Part of a small language model's weights: MLP 1536 GELU, capped logits.
Each number is 128 + 32 x the weight over its row's rms, rounded and kept within 0 to 255. Layers, rows and columns count from 0. Numbers have three digits each. The size before them is the row's rms in percent of the matrix's.

# layer 16 attention output, 384x384, rms 0.0234, rows 284-383, columns 320-383
099:168108092095137154175156153121160169122126101110198128107077161152152129102195146112083118105163080092125142126095173093179118158143077132119151119113052101097188149148138174075112110165108099
104:129175080165163143128178110172118119124097105152194101144098183086124192133081187180133118088100159096167107065136145126073106119108175088118146095082164114060141138121142122099114201130115158
094:067107160116142083140106199103194166054110087161156164100117094104106156125130121146101111119071159068110144172160073141110152136145128132120086120130142099122195115099132170126154080114170159
102:098111113119104118108193112062159108067145122142106168174141096145135125127096120155076121205142085109160126109138076135061176059161162180116156169077128126171141063147084086116088104150110099
104:163190108164171103151138155115138071151113103158120150133171086129139130108069142171090095100178157089167086185120083173162084138123076185106135095142125079113119159180155091103161106125112089
091:138131164182105135098162162167074080138111091167134152171137168072162092118186169125108178116125082125091171150121100141172091124129168100096144119171150139129124090166121140094166101133172146
106:099150067053192159097156170102117155085146154091172079160123093089138113065115137150072120076172120108159138092158148121117136116074156138096164183178137173135104167180129100153112101142118112
105:077136066093136137163070079167166131104170112130129154113164157171108132153120090135084083164147131128118124092086128167095086110170082131072088159191111152128084141127082116135087152141104116
096:127128103160139118117090159161152107154092158068127139105179138111166027149111173124159098189088163112109152177170182100125124161134111112161109077109145110134182133170110123079179125117110113
103:169160095120101142119181137088144134085137166125098144117123092118124148142142060169151107089111061070117169096120162127123095157114127108131142134142067095157097073133168108089143101135128107
100:133081105154089136195153117094098090168126098099114088065131146171137126151158176142094079091049174169107112128111076117164076118110055072061102102155177099111109096136114138174147112168155091
099:107097157098117125122117151148146120088208161162128148081173094154143150172087108124058148151204103141106068106125096135154140120135148164111096160176108148093112107138144107127124158146137091
094:132107184106085160158076124079126090138127088136148124076107123107162161108083121103156113158133165157100082166146148083093155142135079104061196145077174155114133104146057111119142134191132124
094:132130142153093106138165133135141122078114124119068098151140165136149158092125132169149139080145149144146174164092136161068095113143112140169105086143142108059120114072163055098122174137094123
102:151121163119051136135105111167150202087095179106105109186137169115115126105155116113153092102160064116093206136158151152167171158165121080184113099114105177128117111179115135117130108133120119
100:152110075152125186213111068122109136145140078154173128107148120144098185055123170129119126129131131110164159132126151123078086152151162159093085089156200143136075117087115171109154119174094123
099:115108140120128196134126110122104136138169107081153071130155178143153169162154082170110125123090162148139124085144127157161180174104157092113161133072126127158108107123096120057093102082110129
101:126139127103175162155163087103057112147149114136100186160079168119130096123121130199168088098169191184199133172106100095119172102088170139078092120106121123128171175126114104093153178123162165
101:176097089160121122119152097183147140096126141108096159163115129101111148151082090191151080152143125124144097114149162127182149111192130158130106153170127141106097142124108148162112092090102080
099:125118149172145142166118066140144116196148090149068140143096153117177088081093162149081092113164149110138080112152136139171129108125091084111128072184105094079127194152169143163099103086104116
097:128077117139189128176164128132152087122149130107144167132111148123161127153195121114131089116140104086150124173104138090119063120073095144093148078139106151130110147169126170092153108141115179
104:129103136119173132164077126115135178120124142132143089092146125092070163181083120071088121117098181132071106184134175102139109087146126171071167125118118108082154102089133063156109088166102124
105:145094081137090105121165182097081152104098122173151181121124155091109067119181129122191136046144127098113100140090087099094088071086175133142121108158142146156073098116151182165138107148125155
096:098152145149123166157158111138187051174141139113115099079131088062170135079101134119139089129148091111145125134082119109158080122128098093149105101143139134161104138092178089155148146081105116
095:155115142143095144099138190199175110163164215162193128134176111164091161171152075113063147115175103094111162118199081112106169100138133159111163132181160118104133102155100146150118182095173108
099:118059141133167146044075134085141116137166162075165122112144178148152135176157108123080104085099128175181125171161166065175204114215135060079124134118127115100109140142154113111095046154130116
094:079145118106067164145109116078072193127142099178111114132175109096143129083137082102173129141161130140072124116161127163160125074114133167127099105072171143121121141090164102106121134135137140
090:125080112160117144145090148176149131107098130098100101092166111164148183181119098138172115090141161159118163123137139096101108092113147145130140182151141104191155094057147113147114148037184115
100:175136110161140146150069153126098059175134161163175109152164139131114142082115113119158138099093152171086146091185080111169152154149106167090156122079163102095172153159101092066152181126081092
095:088126187092125094166109169109139187086106140127145155102083119111160169137143102093117115109097179062069149138210152101085131155110141141141096084165135156124173104101156155114084087121137094
096:112062100158111130116176110118148185133082149085173069103105105122081100148156223167088145173166116101127110079098070190122108120117066141136146142100109144081144066105196095124177074116133173
100:127134115110082183096088096053122160100117118121084149160122142157129139121134133128138142083156117105132128178157193160067090068092167122172111105157155104079119143102124170145081117054138091
105:114123074127117135184209125158151107129133146166141130127163149100120201132135184130122078141162145138105113133180086102150146128132134148121076081141181166084107131127191133131100141129128131
099:144088147119188073140186061104147116093161068106177131142074149104152093124146113126150066098135159136107081101149147160082095151109175158127159108055104095163130086175153128170086109131055132
098:154108089105136131117089106194123087183160078069167180109184080166090126120114111097215057154113142098098185152141098103177118075157113141121123169101130095108152127156104151177135124155164089
098:098076084136104116136137097151079102058086064136089108187105122132109162098145155162121116081074115103123164140116133131094174111137140106089102176125158105151090156192156160097074144097175124
091:100154160095110086123186193160152075138121138096122078108102095195102156075126114183090166157146118139183129120143107092094092127074118147132089203145126093163158139163122127111074150060127101
104:152103093149177102189198177115132170081169153101125163078112121106114085133066153138166106091128140107087141173101089111164168117136101101095126136130067164134102146143089132098133107138069186
099:164128151148108152184173178109100111131120083094161118148112139134135122133162094099126141144148122099150135085158121139155095116147130133103179145123148143142098106124105127129168089071070117
102:115101175163108148128087100148162105110135098119164172162127161133159111153167128162064088173091179174127121136122096127134112159126180165144145105098149178144197155164127112094142134117157112
100:132145166155150101138134078174101201174156091097159164147100091180112083149183117141152167062069151127097101143118201155156111154108153164105115142106164097069124101156193086141148134130080121
105:190125122131111142161170129099148142087138156135167100136103157098158163075127141101152105107079117110108072196101090152134133144183168106130096119113107121113166120121081155163063118102082173
096:099112082120117131218115143165127121159162132181102116136120154164103156166150089112169114138202098135102105113099133157122173104153065145081101089095082135139114158118142181120143162086160162
099:137159133125116087130178164080123124085125114137118108127136132184082062167115181126130143132208063148105132139102110111132196142154118099099084169064072106150142088182118085141140038068173097
091:175111041100188150143147103109145142080152144174127116101115110136104157119170145185127131112094188088182127090187163119114097071121103102111095140113144080127107114128147110121167178112158146
099:133095147104130148092160165090181097095213197048155152142083126194122150133173121038167130200177073073096101086072098104164167147132104126125153176158135112160113048121116119106155163140117154
095:180142121085076151104152093086171108083079074095108139123151126104161149101111085129110107126144142163128098147106146133098164105201186159179195130059122112163103122163151105123128110163135118
102:070129152124109131137133058083150108110104115159173106150119186075102120142133125123098102148172120087115163121137139143142185163183080101089130084090160060114105180116152059126096109189115127
097:117123162112154116134101166129145129095161134154113142106114125111125159117151139153160195126156145178164181088126106119099080125115159110124124199146105104142124153173084152094125133172146175
101:178103163086070175123095159141097146147132099088162153124095101161099077120073132130097106130173133137080120097087129167116161134128153129148148172131067151172164130138184132166123145106125149
102:105182136082087152116165130121109080176111163118144087115199157161089106129076152174114168134184140152208063114132122140137137114129098116163091167101090070102085186100140137122056103122157164
094:124110086143097101159097086108089156152116126145080106129111137146199156145173101127116123140139136147137150158159096121147154100164095097157180103147140173153128093080105114087074107197088129
104:179175132122154129130129051130145154111133127164119120158134144127145124104145101178174081118117162112137147160102123157090143145170138130127056121129150144106092156100105106182100149110074100
097:117135116153129100165128175109162136097076089179150102198167129147151152122128120195135042192157179124161101097164096123159198136163072120179177091086160154175102117129102148137108098140147091
102:173167124118151157177185146176155130120086150153160120113124095067099158105148109179123166194096153154150148149179129131138121122146139155126094082157165191162128106121153171118125138082081135
097:212162142128170167106127118119063088212149128104140119133150065129161128172110143122162148106064145120111087101125139169124108082115128065076124118103066090150120143077117136109117146162096107
099:108150155171137151111105083106185115134098124143144138103103125107135162099095117119123085104075170164073141118143114114087126144101161169135123075097144146148111123106100203158137131176031149
097:082119058112135156164106121232078102134178131125168175182100146067109084114078108181089126092168161200149094181170114106144162149151082146201145099128085117140095140125148082178144134126139141
100:172185148156117133093123096074113122168108133147139086136126114152146068159184187095142125105145122098120143130200073151130181122113180141156140083119115088194191093166104097134080168087066126
098:161092174085152131143130101094135142099095167135162102094166178187084113192146173151141128137079123146092148109189152137136125144159205102141163127094128136186164133164108080112088123082107096
110:168118129185177091100120120151109141164124071036113096139107158134169138113087115081116124094069071119097109094123126114133133170132162098151170103099144148100154136181133115097096149178145160
096:110109122134144029162081124173099134147118108140135118138143121127182105138088080124128138135138119126173144151114100115140125114084108163144091117123136147096119172112089140101148135102157125
105:119121183144128145064149104097078145076112097155107059133140163133170147116136134119164154093113188098153111083128081148152162111159151156120166125117181120176161136202076137111113129122157111
102:125144148126070145150159138119138106156152114095127175093117090145146095134125153116137191165109101110213159154145124107106081149084104131136077138158139191168158137164155084130101078171144107
111:085154159128179145173134135145141106064176180092142189109060132178092054156153111084133112111127065189130109072127156117086167140102149129150122127084114138158106116107122155143156100082150120
096:174190087102078191050091028121130197132129094120148126156155162126140109111085088116195093155090121136079124095102109164138109141180133178163174098056158106110175122115137104160060100148104066
106:141098150103106165117109195091139135187163133111145073110112099189086087135101119119087118167173080171136105122129117126070135078105109158093161144097119128094125131144195102109121071153168165
099:133117097123143110140146177131107091128136018083128121148088116187161154113092168152139133143115085111120108099174098157165157136126081114168088171110070157138131076174180113124104131117128134
102:109103150168127129113110129159134120187092151147162140116151126068119160190149062096111203180141165179127148149104085093156114073094154108153150122122129123114133053121187156078116114184103167
102:186077115190149147103193092127172180138151116140176134157154128100125124171146155188133110128150173133075157156092170077146130110165110215144159077166093117076121117105073074138119141178101083
104:164181149165084094091156125136108120107115155175104157118132080098111124135121156106136139107167130117132094079135074146113126184127132192111127194162119132154156183140166100129116183110123115
106:111152098104179114084106140075095139138150080111168141105124147097138096135165081082179128075148087157087119147166160149148059119165091140074111173143166173088140091160109182124140088108113126
102:103133166127157137155151116142101133094127171080086116101081114141153121152128182139209144118115113174136143110083111183141180085159144158092121149129165131149159108118161141120114132112148093
101:102136205125071121112089114138113118132121081099143112175141158214118121113161134092124140127125139146098098107075110166142112078105103114144134196073077142128147155113108111150143158095109185
102:147094082121132129136186112139109124190091172117149125171123078157103131158191184077113128090175128124074111116107160090124147130154094161138135151100168081101088106162165091081133087144152133
095:131131075166110159133075146148104158105144130120096174178122100157082115144083116098131081171096162105131154100111090090146112113179111057145099122165127083106114098102150143164094097103111150
128:117105128087094121154153144181171122152142142124148165068174101095137117148127143077161169093134160126126133160110114091169125185126119121101156126162179167094138183107142173144082196174125106
097:170177099124110127208174112204150119155175080124165163138159205116064109157119102136130109119109157099057165152116145108178094132140158122121082171106149161126120104101139089121183118172124133
096:129096147092140161144129098117152221129110125146183121143110191096157098135201114154188110132157131075146136145182069125116170139072162127167133119145144171102124146120125136116108132058080090
099:079123095139165078150145116154118095132162157129136148150075108165170095173141146062140189143104167170112155099140142148138118087119123154142073170070097092120164137104111071139064191073113175
099:171174124144176098153132170107132111123096142114117134169102156193128100085177130115111075110138094134111184145160089133134126133087151089115134169132142139171168132179140128094169104098088176
093:118132108103132180142101186139157143046175106099128112144140158097166094123113140099108124101085132111097062131110144104104059120114090183125143133074148079127159165120165102099140110089090065
103:149174098116147145117123097099092094174152094168087158100145116147188109182091106119100113146100097105194155141123113065104161140138124134128099154096137148096132142177096099134101150133149157
099:077080192108097159124112127092127100107130103144098159144115082134110170088111109154147140188149145075189084083147190124182088159134108153136123144176086131180149093199149065130109169159153175
098:071139176161147066128160110116109138168171096161140091101108160167141105154192181153182165097115101169114089109123107117113184093137129159146156164142069114154174100139178062085181127187102132
104:135089179102120082123128117154132158077121133127104127152168129134118140110156173165130061100132112127160096127162152170122086119100086157160100131176083080062148092106110124179153182096162152
101:114125093080130159175125140159103097093161167146170112152112143136106182115120165069098198178063122166098155169173106155113143113116142154161149103077107190108147118110107147188065137109111183
094:090125107138128130079097104047158163124153143100122144086146169142116137187143125093127165117121115140131124090155166069140162148121173141084194127128158160150188058099079055037151154143133161
096:122103160118230154120090170113082160189181106169143097123127122151180118100071168107100122148060097153112143131102082124125113121114078160140183187085060177166180151186097127172120125114091119
101:166181154128194120125056146136170149127135118109129155181119138138098099142165138052109158157137133111152101136136103135105104069102076163128117108135120099135096077168155147111098100129161155
096:122142104110165123119101160161123139115154132128169209099124076112067127083089087124158160194179169178132081158140117086124079197165124099150142073124146209165107158108172133199182141077089123
101:126080160091155109189166149089122135121112113116116141150141110191125070136155161149108073125086087073050147109133092124168077093118141142075119089139080197102183136201106118147141164150090136
112:113116103110174126181139149106148135104079166194122184114082075145121099101056125119112096169121115098132068129129127104115152157098171124108104115179134134099170151108143128161169121116099100
085:138111167146155144148118104152180156173138133069090120140122150119112138097105120079147165110151136086098149159135148136182119162167096080168115137134081098127130189154104140114095141132151107
092:135115087101077115151151167092125125165159107149174050135113107156114105093165107120123148136098145122128062097123173140181093076130183072134094129110066122093145125100180104117101127141136139
103:073142104158086169164148153119178069131071168189142086114153126061114145124088160160184129112107167158207111137143136100086209117127106091160163153128117083135184097158114092116060126105145155
095:135155098119171142125092125124067134138163095086171147162127159101142145096122073114140174125153125147143069109071126204071129120114158165111076172146108068092084108154171103144133098108083112
097:147108179081140151208151114135126144094155134079180094112104133023130181161117114168135171093138158168152089111135144129170163100134112085065157059109131175136119137098120106173081164073097079
101:110148092151110139078179090127099158103090106106086143105118113084111162099097133176152100149087079178184170157107156113083097133096115152159107108097141192120058158058148145167091144136069078
087:160143161155140095169132076131137080162157115125176140114149084099194145089163143095131168101137084138106194145108088124183085144104144155092135082166069121121106150114116119141119151122110151